Weights of a small GPT-style language model, trained from scratch on English Wikipedia.
Size: width 256, MLP 1536 squared ReLU, vocabulary 2048, 17.8M parameters.
Architecture: untied embeddings, normalized queries and keys.
Training: a variant of Adam for these matrices, 545M tokens, 4158 steps.
Each number is 500 + 40 x the weight over its row's rms, rounded and kept within 0 to 999. Layers, rows and columns count from 0. Numbers have three digits each. The size before them is the row's rms in percent of the matrix's.

# q: layer 6 attention query, 256x256, rms 0.0734, rows 0-99, columns 192-255
# k: layer 6 attention key, 256x256, rms 0.0697, rows 0-99, columns 192-255
q0 094:494584543513482496485520445484465488516545472507517444504537527532505446544463553464571508451496447463511463551446430579484445509452454471454489550486514451489466534475508513541482509560491512
k0 081:458490515464473459530497549449547495543527522523515473500450486528468463486465523496588522445497438464524518522448512543468450509498519514529460396474480489501496534478497473535495542517538477
q1 089:501508529489514538519580493494482446494549481476520506548558432478523484528559478508470503471543529411499531508509509445554505509524519469462508492513527523483457515560485453462435533414534491
k1 095:526517501544526545560559433498513426565541503495500502610572551517516501496575491505422478548515500432436480482489475435572505502521443548489488500426535553515526508572474480534443510478543508
q2 081:498464472529466450473481498480447594607491480432537473496503538478478451489430456528502531489457488488467474555465551592496486488452459484482456485495530430488521425486538546523597500493511497
k2 078:513481478489554480517534484508486557571450489518528474529513526505523415511457518568528504475507523557471476512506510613496505496484441505538474495517459491532550532478550527536546511494537501
q3 109:530474524476557552526485524515488488508530507491537438461552489471539420480492522565580510509476539541454488520463515565578477520482431522500499480483509461558512527568521502505449506494517529
k3 089:489462505485563514532474450459504453530544544524507459397544483470516414499469555504563543520487515576496531495442488496570467525485465551510452472504511496560557537534485535477478522496545492
q4 095:512498469521464424532496499490500497497468472512448502498473511515531535499536483428414585484471505498511509578531473472502506509486528502483463548469491484505434497430479499465418473511465481
k4 118:524482482570462432513528475514530463495499486506480508452491522531490548520497503442357561508497499489504450513522477448541530497483538545518552519510493544497469533468486483498404502502465505
q5 092:480540481572499495428499502480488548473464524500567434512483577478466512482457464472573525423487424523529495521455489533452469523440480530512520503577523483505497478458548450522563495518445558
k5 104:485529509564450455495484522479523569465445505541518476487446490469440466539500473543545541466484460504466552528468498563427488535414520550526510485544487424487518500495559500500604529507490477
q6 090:469475495502540496506518530507452509548461531504532516528508418498515482545536519431467513457508532434503535517478514519448544511475486554481498528474459479530521404534503541463582529515499403
k6 095:496535508456537540481493536555437517452422531406510572564528467521512486570500498459517586454459492474478491550470483597430477494467452542513533561521501538478553437588508533456558449502509497
q7 111:474498498527438552477488462430492507566516564537476532541512555447485563528463549576485475465544521568570527436503527538520485491496549486456594430506474516531498499458481482515571517495447481
k7 079:490505546495486506455530514536462503509498544468500517608505540492477602462549490506571469455600491465511512452496549516465485498483520490467560539490536562500488494558518472469594488475479505
q8 096:499420467509490538444451471569510531465422481526535425461515515494471524496470475515502570567473454530427529487544527479479534531511439505508472559461488437471516505499502484484485492511571513
k8 098:521452461466478519510482411554495564501481485515512459487560518493517425527458518530489509581478517523409541462456514546488477513523462529526457573492492467507485427544525512522523475488575503
q9 126:508533447483458493509509462448544552450454475510413491557481576468446509491479555521452505494457449439514557530499500565523480482464504471543453547500510473531488547447458522553559497595557545
k9 076:505509529497440499454532482529512571476516460509476525621492506523459564483538531489536475465556442346466578451499505534454535526502513502459515532496544529497493475502512428497578441504533498
q10 109:497541509459516485456544474491484519492482464468469512631414519494541603512490499497497453418569529417509447491525507520482524486535547511459529500561495554470490496559464513500492511478427465
k10 111:509528537502531499491520529547464507500487480446537545594435537512506586467517468501521506426550453430475433534547564497429490468499490524479564540511508513440533488604468549446474517521465526
q11 090:479560431599522524511538492523526529483524503511498512412476524433469436511500458493465512581492545600598496497524448479513501529463476515485465428491445509415462514436510476474410442462527500
k11 100:516525455575488481457527475467561494505511576481512522451471574494460451544448442524400567574493559559538496498522409476509487511426512495496482439546434546460486512441542462524410498482489469
q12 080:487494520540493465552436512518526508407473447530522539567453529463529568493505483538490496422488503477550471482547499490445558472471529500501590488478520505557539432495448519494513478529425457
k12 108:515548467513507522476440612481535508463499479518502547500463516516497505516548444471488534458460516443470494541528522539456409524427526461511482565539512538470568487477483473464511507493515512
q13 089:480495482505518484450491530493406465538528418450491516599438555455487526451445462502505505471503456380468527505483526507485545475488559499545488521510454458445506453535463535476582505456545447
k13 104:460542492499559522478508523534466541521502482472540502632469520482483521520503482525561476404509500422416477478475551546411505483515514500508485541501472483461562457582468541502563446466510510
q14 077:457505490531522399525501540496508544535505563494463448407555497552510427550459541488500513563445512570590550580550492483498407575403540506542501493508498493494464488449521485572463510526472559
k14 089:531544501558494422466466547459502506530466523541458482442504483503484435572480554525512494511496493538526544558527472472596428547443509495496546449477491456516521508424478507543544558488468479
q15 096:508513540510444453500529457493585518509493469495501467438524508545465575503535546479474475542486480540455488505491480529449443541510489498543525586494463564544493491441483477443542491560574486
k15 076:468500501493473480581535523525572541479516443509585520469497489483462534525465567512478456522547465530513482460464508482484487507519549508490526553473520544512520450443494472431516429516500469
q16 082:452595501614499571499506521529481499549488550485507421406547477556500447568510504463538476540498525523577527516501522514534507555508534450474507486455461535515413432459572440541500493490508415
k16 097:464486501592490511532566475487499507507473516525527504535484406551525420619531480489473490506552520586522498528519507470515523511428501499449528396428481480495505557490573483507514521494474424
q17 103:517546511500506517491467554420514510541540547506523463492426475453506447495513548515476527541452506582431499431494489530529496522472461530474508476550453509467549547466487482460464533483508519
k17 083:499531491480471501507447534367558461519538498482449432384467477480526455452498549510448506540471493570468544460490512544456506509480515558504488497544467464500520578436498465506457532513515532
q18 090:420559537496493546500480519523474503513477523517532535558493557492447505502500524530563450459516394480519486468492513484464464481480457493507541453536539562489494539489514489532561480439517506
k18 092:456510550443495553481528590525447538500469538489546526537504504491430533514466527541651459419550476456494462471501529455422449478532475506499511489491560499506467498525505457541553457473446508
q19 101:502458453535452526523517461457587451455499434520510503514463517518525559511557498510455477467542503508554585435508495449465574492552535476534539462484467476524492518477480428523536479451470409
k19 087:518460497540446549477546513495503477494483497486500526561453503506491595502535474496484481472545464437538539459489519480456498496512516483463552524453514499478486480502532411532575474461447487
q20 105:475507467563486493483479470428552564490518521502545433412513504568475422550529545432459538521479511573535556486502471523525457527449536487516559493472449520536485448437515491496583525575505474
k20 105:470526456596444554482477491405536539488485514534484511451496488522465391542557494473453533514486497560574584509522514549525437516432554482546586477495472526488479481425524490499519495524507434
q21 083:472496484511450478495506523503495499526534513599440595534446543495513515540476486568512505446487500480538471505502602531427452446476479443492530486534418463492574522472406538531479489424411498
k21 105:495536494447569492495515529484545485524542472494464565570479556514492544507432515485485478435502532407530480486501580523341466506521525444506462510518516545482588509496448534518452508483459540
q22 106:495547536522447494507525449420508477482478517503526420447444503497555510527459569468496465520524468563443556390530542518471547527531514473480469507507397477510512494479466445547480558478464443
k22 110:501526494525477497455507507405514539503456547480510480518442489482461489505478548509478436480513458529529634447497565523502527521520554497528485525510496489505482486467566401564537511565508448
q23 083:492572497494488451516485453458484547522505455492567494463450517465471368528516517500483603583383465525447475482504549544479423506459530508576466450503509496426596478443581467477490541486521512
k23 083:489559525470505458516455490408538503578513541537540482494443505459468409488533530553485552510410516450482516467545580550487444507515480508505477449466474504468537483469558462475513527456477526
q24 091:485517433450466507500449568469438514509509489492535488468537472464481388475519465467512561548471518503473534586467544541436452519470428516518431508516539433545507493459594550492530507546509462
k24 086:434498392461477509560463524470532548472496491523488505476563471518509473531421547467526571539454536522511480548554481550484490509456468540548425499538476471552530484456515546467551525526530485
q25 092:480482467460511511494502586462471548470456437531460512510475563461490547520484512460528467495491429485537505505523524549422537461471550505531535522597542450522511467568469533549530499535503475
k25 100:524487490461532530452511587534466548450470468514493534541492500541496544504455462495556473440507456461509509563505528524421520504481465479556535529513496418481478478600499496547587474520501470
q26 096:501540448547459491446395517468507579479435532500516470423528511497460425511500524393528563574506469587524552454510465491487466523460546502516540487508506500488502424427522473513495527463501460
k26 100:509489466505438536471445500405512516494385552530485476435481453522506423516542535514520487538532483549536534452519518550503470538500489493529555518538504550458465464415552461568591463407463425
q27 087:483423507498491503559461421521587424585588532467510484467562469502529515533504486481448535542469566492484506489468472440565505516532490502447510492447476592510511480460447476434376533544561507
k27 095:521490516487468460524471418475543407568566497453491536471543473527545478464513505466396479586490531516517494491477431404563471540537571444487521480489481587514503490481457472485384541566458482
q28 097:484489567470468407533472384456450464561561515510584468588481478498553533483490483457423497473466498469497453471518488524565519502512562501511508536436486513443518518515460537513473562513403490
k28 103:465507581480468480502476481502486473547539513527543532549508498487492527482554432445433495440472485502455465522553517488506497514474559449491468565459484441495528517463514517487432545544411490
q29 079:539431426483500480509508532575514542490476456476523499512523470535570561541530504474573484476558515463574488474557472520413460511476520529590501504547467496542461505511537481523559462482508448
k29 079:504470489472492551508534575546496599480460469498519517539489510506511545541513509472616559510532525527487492490482463497432471519513435530468529500488484455488509481533490518451559514497515501
q30 093:486580506515527519453489613549432533470495451522556551524504512449473504499510549559544538498459479518508463518459496529472394449475457556537522526502570563514516454527496521460637494538535531
k30 109:490516470450535491485479600579461538463497459494557527514543497488492505466455505516572531503483475442482455513473508596417470468462452561502473528510503483513491440544473540405565523483529533
q31 081:515559484537484523519496571494470530455435557496541442471424465542498475525537525515468478465505399549497519477479482538417410502422463515530472509517545501505510440476561475519529519418463491
k31 085:455571459503413512470496534468466517473415504505602515508423454540511462516564494493527520445542417501509535553525570501429496494465452563533448482539573454537530508473617492483540484465526509
q32 072:501439495456490467491409462464478512511491458469499521510473460469499491495517441465477509465510457442472515564495524508444524529451512489427464502472499502496506444461515492449496570498488447
k32 116:442527491478523537508440524532491488519455453509487495560502577477504524469505480406509554475485432468417486529511500518478429522475446411481448598547479518525535425548518502461497509498530551
q33 092:461542470528415504438486522414449586470461514509505504504399565463498432492435481535532504466478423519517478489486568549487441490486485521531505465498536519452558551459509501515562525414434468
k33 095:457480504513470450428488531451487482482475503505475506547491507535511435444500548524488482417497472466544514481605624543427495493462489529503480437481476440530549532443497494512603518465447485
q34 092:529484466483514587499487484507569486427507484529474489393584505488468463481528490523441550590478507596524520541531415455563516519514536424534496536459501556560511540440453506486448484554566523
k34 116:581439465466499520537532475481564463484575482545476447440553458510453491466476492504472490652508544469541555495530447451552498520501531415529508503494441561554419529442423479532463497496517493
q35 094:496516548483512525469486546453481469509492512529508485496484508476503447460446526512586456503445467490420513505497511495518478510508488512526471530519558446519445505528519492593533523532489536
k35 111:494530505509509503500501566441496529514494523512481484489441487478512476448488560546556475478488512505500559480466532507499502503515473526533436470487555403505484528493549473568570509513481496
q36 103:484568542508501535500511594520469517511491497525499508567483522516504504491446548547583458428511430452537405563460507569499428473487496491478473476485562515473480510531538527530497503468456520
k36 105:434556538451477454497542573474432509592503466531542498558454492512468504459500542550597496397486440457488460508514580544431519503509459539500467442476511457491539508537499490442541462482460481
q37 105:492443462524603528507521530561485517509515463431503540524550463432451541457536442509388488529510522447540466534535464428498545492514526519472487502497544527484501454528477550464516473555511487
k37 107:542481458473585562486514490610477523485513469432540538479559494489502525479546444496456534527523529448445429558521421500522510492509480458475508537522511575471483474566473586442461466482502496
q38 082:543485448487502482524464504472486539540483550556460536540536566419471575479424474552521483466488489531484461531517548478463484445455486483438447517534439396546492562512512545517544533520478559
k38 088:561482449505465425521481543506483495460495511484430546475481514524484565509454494518542549538508507490493507547470510530420497467451451492511442502545454440520530546520528560476534504513562495
q39 087:535556524477504510554556491541466534455500491419618518547439527537498497508512521532547493441471482442445512461478512499420455449500499532518478514529468551441551446562516503456539476471513478
k39 095:477565543500474545511498520527501537463426479458568494515465497491466454499545525537585512450483461415462475438508531517480485473501473554495483486474575478452529435597528506458605516506514525
q40 093:465506507499493526500594403533545419452447437403451495456484464569547491576532487524459490451506511466458434498481464532481523504531537501534485493525466535503513453501499497495428496439451511
k40 091:509512472598506469526558441523522434489456428479517500469503493522545467491473477524444465469485469437485483461494474560455569485518558487489519470481492508450508474595489499445411522443541503
q41 108:509470544484488504502520520463519415474519486519458528548528542512520511438537473504458472513519502450538497487523503457607508493528551465506567441525541494516467554498450495545450515511477519
k41 101:543492563511505526510522505493481449498530492477468493556486515482450554485566463472475474538538496435496488486521484445564498492514514461465568502523511545494418556504453536531462507540482523
q42 112:538526495479527535573488502569481489456557472516552505434489480489542457516602482504513556453458505525491427583515472497447465493523477533502495519420534441548552469556484564442402476503541499
k42 085:505504463459488498538483479453569450501522490568518493375491495497550421518478515517436536601439531533486473540509428485534533512475476473559457481457475438507554532488458524467409516520511480
q43 099:518486531511502520571523432483524427535560477434468499456518515561533448520518512560398508523532550454566481479489508502561526524529556485493527455484514487551490545496476550485515533479509486
k43 111:516502500569482513511517491467546484514540445499490507459521503476539448515502476548437490541532514470546507470554463477558514501495588511474572424516487533565484526457419494555438524537525522
q44 098:452619545559494508422514501435545548492430538504469513428510492484472466516448532523475484468523474563484470490518482532502510490479519523547564530623462550467506514406463500481526513463509481
k44 101:493591572499479493442482486452501502486446520477427494525466481469483470516479508568461480498531469516505554543543577554448517555472537501530528493554469503456498538447526492546473514464395439
q45 089:516491470509510524546551534498428523463506486495488537530523506584540468470505558512524529508524489428463535519447512521500474451497490525549503554612453562507514508552502464473617464498585491
k45 100:464485493506554509551505553499512495472525501479520528583523478553484493450500545528582514466546497452484517501449530508491495473471464497523461518467511505466499454551516506494641484470549495
q46 112:475523482497422522451560515468552499551465508548412548519513469513504528526501552525441471577524476465553590461518541444521539500493522460532525501504485499479466502464507456571526474514492446
k46 085:505481533517448545466565513560479530537507529504468510618508498495494584506542504501522455478544469475539538456466516454529506502465534513435572505506541569484456453492515464542545434497467495
q47 119:490408526454498467502525478558497467438526452472549539480510480534560536545528553534499559489456520498400478541464504527469502467496491542536518537454492513499539549558519522466478485480502531
k47 067:476465464492472515548472466474498495488538497505534474385524557531517449465509520547497589539403529563469468529524503574569527472504517500550474484451498461522465553518508511515443517486444520
q48 082:507509487499476553480517487507520461470475497556541486443568540523426486469517533529512493580452440562528515487533494467547498496497510417470524477409502506558460510497541478554455522486567517
k48 091:511470501470503567460474456470518457575461470542534474519517492520484470473503529526491424544481487503571549511562494431561501506526491483488493505434512486496449524521549477561496518494484480
q49 106:505509427534473427464466457483547511508487440595453485340544563502479478552423514441429548553475463552512489533536481511510490513450518485517483544469397493463464502409497509505483529522540498
k49 093:540513442567434447453473448463565455537464477530448476388510516519510426501479488522422507543488543549520557534508498513507494551481567465513504478505403535509443508391480475520438522482557458
q50 096:498517449498476494418478478521521561499481555568467471428527548499473501560524524468507537537487411537510548502513480512426469547458495488485504596563401542407504506436553453532450479447496506
k50 091:497503465545511509517497467479553559544469571551486481506467522492447442470446450465479467474499451561560588496506492516483430506437497504468516586453527535479426524433592414549499461471480480
q51 090:520528501534600550485475473460511474542579531443497494524490454492452422445528520467458521519460527487491542444406507444529514536493508555368448538430545490529457492495501481529412532558409427
k51 086:470472496513498453500471455441533504574528531438453505479387513578445498452538478487424505530415518567472524503431497493571505508457479590491481526504505562473533487448515558481472519531468456
q52 072:477514512514504522498483457422509470510542501505528455559424501487433498450487529601497595472466525458516520525524531491466482494499478469438521445464498543502579503504419520415488559489430495
k52 106:451504531509536428502433426465517461550566453452476498564439540508460527481505478474441502493552532486438510495527569522407448498474482429441422507485484520456564477519470483432444555497485470
q53 095:503563519497494475486505503486502549446485495477531521519363584528523535448496511543574443425589407542444482401479565548484534480528495489489450483536504477466509461551498482527546514446393514
k53 120:453542510506480468445514515510516554464412520487536496485414536465534529503527510514604483397508404530488487447517621581430533492535485502500471529502522453512590513529532525436573487489499506
q54 097:509505581560499476501498502463452412590511515484522509568459500565553510511504507545535471421564537404515479474484562592462492509497510487472514471485486494449484584570526506502482534414402489
k54 091:460569586545513464460509526496454452568530548453523517522434496452560502516517555529552458398541446516477459434518588519438508512531516549437523501414541463468529525511501512494457527467357500
q55 085:513449482579582474513537470610506501481488522459524499460547445493516482565500446436518479545521537498518517516460462515474511520488493481526474565543537495535497473548488489492588447604598548
k55 100:517439462584516485526486496551548515413502494493503510469555419511556470534464492521508525546551553438511503519484430532539541477483477510526521489481527444562455472581502492508592516524563532
q56 082:470554530525496547503561520544520465518419540450491423488546515581489510506475531550549430480527502517538488463474487496495534506532512515472557517519468551461486451520528475452574438526532509
k56 078:461500531509523568550577527537499543528472529438455501576514455527493497492465511473551425439569515524486532487475559523502535493500501564476511513518544449462498460543547491522561469506517454
q57 090:494458526499483490483486455551458489518432537503469535564464528521508539547411478522528539476497490387516503552546593594437502464458514493469518549544502520428490467519476548468492488455448503
k57 091:471498525494511415518521478567504526548497510451495531573476487539530554502461516496534497423512514418540440495515540539393544485471485553477499560515531513427510467570490581436510526480494528
q58 101:466536577539486555491542557505429544496480463440507527552443506503488470542496463600532442386560463474558478521481541535477446484511483514443510432485540553492538466516492534494549464468432514
k58 093:451540562488553473499531552558411543458462474525490533581457503529492501489462466550550506362552485400540405510533567518400522481464475523459532487517546550465537488577521532457535464514481488
q59 101:563471479471526483480494465514509536524523518477494487492492576495504463567478481486558494537471472500410504516497540520480445503440447451476443573536541420550492500516523491592536533528522556
k59 097:489517496486523513526458510460509506508483475519496495467474567462498470458441479546612490494463526509499532521481554532463435500504470498534477559504554454552489508506492498587552508517566540
q60 094:511524493563472531504519468462527553467528518473557455428546516483462452481468538502509529548466505547470491416507478471478477577483524537481491528556497499484508506480488464500497498513548499
k60 082:510533488559436481504529484402548483514534492488539465454538442484471405478441529561455500549449440493542561495490514529488421543547483537546476523505489492489490486444563468580480511548519516
q61 106:474552501502540501498480577514465560452495446479520484509471520484519500523470504518641505442489440454446497485489527571450512500493442520535475544508483483475491507556539500554567478425511529
k61 128:442531499451511459495483542538477532457506479504556496535479506450540466502507544542601530424504477503474518501446563576426498503521457554538435482482499411492549501537536499477550511450521494
q62 092:525552534474455553523537518467497480499527435477473586525549502499518520507507501554502522433529477493518473461529518474506463498490534503523501458536594522578461534524470468516487505477500508
k62 090:531579508511474557465538558489456482515530467484511535574515489523493558467519502547554473445537452421445513478497539461438425495517442494490489515510536539464522485547516465506476511468489508
q63 085:493568515466499598462511543483458572523497513493579533429493447427514420505502540521542553443481556557472463488445592544501456510506482515487489459548544534478597456526493515474443539410473500
k63 071:514539461462522520435509506451526508529462538575531441430526555510486438486456541534448564532444536538505474550495563524511472468499479515540529464513504506502545466493465503535438565486510504
q64 107:522545457571560527551508436576482457500553558510488517502535549490530526477497458534508503440497516499508467494513502510540472483491508515415475482454512515450520479549547526509459496535461543
k64 084:469495458488541474477514415545485480500556508546509525417534554529568509500508448467475520501508499543471427512545437543525525475530545531421469520485505535471534498532485575497422509508480554
q65 092:506474510539438504520524542521409519514481493532514553580498562509468528474424529604568496426497446441540485529511548603465514476524516479497485523552494467519524523477514507502548409519495496
k65 125:483508498497513513516508549506474541466486468535512517641477498534478511524465528554577542396536486463520523518516590596471520467465465501481482495537502457499534488524530501508600479511525474
q66 176:525431584457484445538458489571495431475543475477548488477506458516581546557525504480530495434529520475477457501483481503422548516533505553524512527443484467544570498527514503438456444460465486
k66 072:512493492479486484517444470478549521508480543533523437366509513469544453546464553521459565510423504548502466491521470530502471484481492516512456492484496397507566515479503558498456489495517530
q67 092:540429559512586536509512524541477434552490521521511497516543538479529557494522474555583484491541544494456459461474518510492556487532446493502526437527538494521453488595483534500561480498510568
k67 122:527477540467570514528498552574441530492535473491511488531559500462538555507519446468627490461539553507455505459466477519479496472514429491462489530531533447544533448611509520476535480501559532
q68 103:476489487550460469512469497611472506460522483485504481496503512507502545462521460531519528425495490463464428514587513477484484551498480515531520553538465523492544431556494509383507454454515575
k68 076:484471471533465442484476477576486535539459592547478483474509481475488529515495517519499531503492506454485401506558514459552479523526462525483489529473514500485503401520473539441434531465507584
q69 091:502425539443501509447492600459491522525523537509502536578441496487541503501532497495490514398515499447493466556519498551471502472538508505505510437534583486507553449567524574510540555521422476
k69 084:474449514450505445449477550490462486500483444477482515508436500546516511529548451520471510493485469492475416603531477574438555482470465532513500490555571448485542470532458572462531554574513484
q70 117:537472514482563528499496514584560542448488523495544483457542497469478482468506472523541522510505536595464466504474474453520528521547457523460447518487548441436525485516548501483469487536501538
k70 097:525516446489537513527506494528577475458529456480490432364562501520538457498485483505488539524455536580486465519482470501548516495479435505512438549505519433531514532485539556495427543505521499
q71 073:494462506477446465522435472504504558524518401530432528568470523474510479508497462469432575501478492469431481517438543532512502482519478469440503489510517420487513502431451511451432545535437485
k71 084:486511511494517505536453491486499494487477454547462502558464554540492493463455505437467547531461500420466481505555507481551427517450504431555451570566509503538493495494427440473513504519559571
q72 092:523528580531525523509489510444462456556524512572519555612461503501556512549467510546463427447627461486506526436502543521455535476471527470456448472494451511487433519525530480468486577440439418
k72 081:502534556447516540484518522482465472518523546506512548602424554499521562518538504533579492381594455546480501445465537510417547496545490551455454542508540539494484491526571457478502482450436488
q73 100:458499517499505557464518586471471459485434502467556523521454468533532390485459468532540511487496426447442531491474525487555517541496451495506533496499471518506514499549520481526524463426489456
k73 104:450486541491520579484522529436497506521444531462538476577459491486499431426515535516553517451570435443468560451455598528507530550522463482519482458488573559459539514520551484583535459426464518
q74 091:464498479512450453454516527590509504522490533531511474441590529459510547526520495523550527519426537575467479501535494477444472507491472529430555510481521516490536502466499524469492486428544539
k74 069:469502495501460449513481500504451530520478501530518496427548491479510546508484505537526497547431552584432472527508493452486493487538412577407510453466530466497533531466477542506530520473514504
q75 149:468528419537481510475482522448467577544432515531453477463487559492405416494495458423486544494501465481544511536492506487539459508422451475472476492530543504473445488441554496566535565548485527
k75 060:479443521498502519510524564510446539488501486507485517523510504461470488481528497461545487450598493468503532471486527521474402536464501511488524529566484511471520497444573514487515478510503523
q76 105:538521510476514486521474530463553491440511503517548463399448489507545417481488541466525515523506454579441491426511500509480487525504463502555517499525473460487532507467502457508448486458518488
k76 104:492536485512497490522498514382564484507493543561483450443456479506528397489484523571513484510479474537519579461490528489518520521507506485585469483503477428513499524480552441541531531473473468
q77 094:512528528566519505513485510436435489529517505568425516544512558497493536522446494542470508415514499515566524567565517591483493489507511545449520467490467477477465513473524475575560526494445446
k77 112:478513503571514486462483570475446506475503503535478572591483490564484554522492488478513558432509485456553493558530552583409488491455484512489502474520466473485546503538560491463539509491468457
q78 104:507511516510559590541496476546521478458512561452576489517502465511527411537534503515560453448519522534483485428489476487491564546518488502490449480485558461457555443619544498518484506482494531
k78 090:514490470460541482583499444497512500495499506443567438480489510542585437503538504528563489448499515517492453450457459548517521492566491535495387472483579424448579448562502502456538557508501553
q79 087:519479479427511467508502518526467482415469464477524469439566548471514535460509482473494497593499430494463496555507434459532516509529497495540469510488493491516442587460496503425519511498601539
k79 091:562432406477495519529497506544498498454514487576506505418553483453503510439512470471573578605571518463454518529448482463556525501523478445520527502518438499551427531462493501474486509427608491
q80 110:479525474582493461454452561531505534513463503557467520539460503499446638471493507506488471497558536520580508493552518470492453486497509474475507491530520586477483465494431498490554464462484511
k80 095:541519518511443528469478535593491504472424553467465517556503554441463601526495507492489440438569514477505415538539535448459453501491489487435558516525519571500480457520458512478505459490451498
q81 080:523440545422567468471537501517574465578452551413549472443536449502539551481484502546495406464502576543422426557520488475486484497524473529543547525491493529518514523570469482466514543520564502
k81 093:544472533447547517523531552562472470488524517468519478485571478551551493432466527537565441510481496511479445561427475466493475494541486508509496486508483530504561533568432499465464461506536528
q82 102:550585455473510482531429510540498482453542442419535491423547516541532483470484530471552450520502405479517450515496459503471533492531565501474579545499518489423482506519524507491478530416510507
k82 075:464520480461495415551428520476488489491485475516495457392497454469573429484447493486500463536481467519521471528506488528489551523536539514494520471501443454489537500478468517474474519483457467
q83 084:525517451494537488450547497554516579526443487472507515402546480499511575487498517516507462535513504592489486498515490558462523455503549508543504565526456557478488528490528504491501466477545548
k83 075:539481472495591437477487465489501542444409488487498508455479444484517506504475478515457476547471535538516501546474499587499521506424543489508482562541484552516478568458507536481501498549617521
q84 088:483440480504475443528503454426587540504527511507561463460418470501505481502519513463433580554483544591444515453532500465487545553523554484516512522492471529486536504454468488453414513464506477
k84 096:529470489502450492542461415390602471509529494524522495453459509515475441486559521517347501550485519611501546453574495514530514527500552485536521481499468532450530508479517469490407574507507477
q85 089:507466569466542472604422555478484435530487482517469463529518488521560511460507539496524399490497453422467490534503436511583537532600523492446504461418446402536505547554513473543478568535492524
k85 080:440484447489556503529509538480471493559474423451447486475502472531558532525505534517555454500533452463494526551506471482497569531595506463514537551500452463564525523502495502534530445586527476
q86 094:535483471490499486511506393545544434517502477496483463493476556544559540469491497513442533480465543435444486466539540523421514471516478507501463539466433408461579490525425498482415550502480479
k86 085:504463497505482466480529439558565471540435452459487461446454519506526552537518527532394465538512491484490469510568489543487524470520522520476497457471446444495562476553398500502396537478491525
q87 090:512522502527465484429552495544491558511483492545478489556489509468422640451479476460467458480526451471515502498508532478456480510452525512488548545599504536513440451481530476491553505535507488
k87 081:519496528514469487470507534568470544453447510526454541602438515459458574510486473488561413475572535451473477500470518502461477485513521484435543561539513532489480441540566483446559507498488515
q88 094:528489473498541546563585556564475464496492520477505518486552437471557454522561536516495493508490496489509480499471501474563448447523501498520565519450524513474526482581461506451502472478528527
k88 100:498515506512552510516547523549471472494510527486560475453536455480526487487553550580515510538486560395498492511404463439598487522557503539523501502439532507505456530576470534504529432499554534
q89 093:542503543504516528506506510551487460486519519434557541442470458504514496512517530543508440507507515595487472456477427502512485513564518564474519463444528595502526497526516467489491497461513575
k89 079:486507517495523513517497472531458463478437499426543514409474504521496502459486480549491463531503514560546417471503460478569557522537479489475537414494519548423491491526499532490391525525499501
q90 069:569556494541545515541520454529488464510471546440517433519567480571448467476440514462531531549509476529456551608502416460562561522598527504521407430477451557497378548488512511448475435525564458
k90 093:533516511591443452531535466493478462515460490492468445482549437475508509564478546495461531578545504611469495469528384461608564436546454521460504458510448468490427447423524482487533500501472465
q91 085:468516538457468528497521511473473556476445499513555518454458499462473462555500518554496532536539494578467485473500475536503451467519478470496503469505530585488577518544475554455461476446477504
k91 077:499478505467491467486491479476521482489452574495538509430515562470494480502510534471447531545456458568508458528530494505538533499469482481506476537510480574486532516509424541440447527550497484
q92 078:513492599506422463517499466497462512439517490517545473511513472465525475518503493532467489497522511537447467423576471508498456531492546504446507428485509531501463461415496510484512501490504417
k92 099:496488492422518501501463483518496487496440481568496454503488507467523502488430500439493505471484489452445460442570475507542470533479472441478517522490551505522490443422449557481527495554547517
q93 094:481577478527552470492513577527441534589483491447414560502502434474517548581516579519495471433562563456596484512473529513463510439522476548516505487473532508516486482521484537475581471460511480
k93 105:468541475546565479501498565553463506467480474461481563508548463520511512568504495527536521441529498480507452543441453558429494473489483566562505490545509530523556492583414573438549459520550522
q94 094:525489495494450528525472483439564546429526438502495503524464589467411402463485450532502543456490424517496519481532507499521460494457449457540475505502560467595505512446521505562522502498463517
k94 085:500501447461429561497460473455568507500524440556520471513492554431440419509484459478494579486517500470519543475578532521449439532474490495554418502495494464562527490397515476576504477481412506
q95 097:531407493461487430475493490536511467447524409467486518551507533464523537462493448496522510469473547443468461546494499527513525469515503487503561464503541503607516480508465549464505517491538540
k95 107:498473504444522504487473530552510432483517425497498520482544469483532573442494434479568523473541539461441479551529495461484467509536453427448524453520493480540487488538421534450477523485543514
q96 080:553551545549441499475472512481474439533498524412548402493507443572487453499488527521469486511581542469517536499460587466601467497544560464474497457474492556500464502507508500528466496438477488
k96 094:517550544548465495503539483454472476579519547430513447515523484489560447487600552490527499502532538567539521505498475496566468519554465553432496459456498550463537546491592488527399505432534519
q97 103:539497490475485472551469428432626417505525540555487469406576499559544463530458560464471534581487527550553535488493441474551510527484537451505490461500464473522448569411526446526449545486551484
k97 099:538503463552431477499483458381569434529531518519434500425490480510506460516514515489442479567505501537553618496514487484580514506494539478494512445488462475505456540409510414553512540495514448
q98 108:474564534549450544486550460456506485473471505519482481547455531485472413503539529555472529516501467556538545419475503439575530519487526480527516472470533638536489517442499459515509481453510496
k98 078:474552542472457518500587531450504478473489532461520550587477506457473511451562487493540489490529439428549541432466526434524497488498537481490480483490532591486459466493526442522579461511462479
q99 163:512418598467520482521509499568511456459573461472580519531516470498555548482508498586503469487486545484467490480527515479446547502589551541512564476453478513543539524546479519424466419454509473
k99 057:489481484561506466460439516513495536598521470465491464431544503472517458470494491514474533500428563482417424559524466520565541514512443520538496482494514494455531546542475524483486556508513483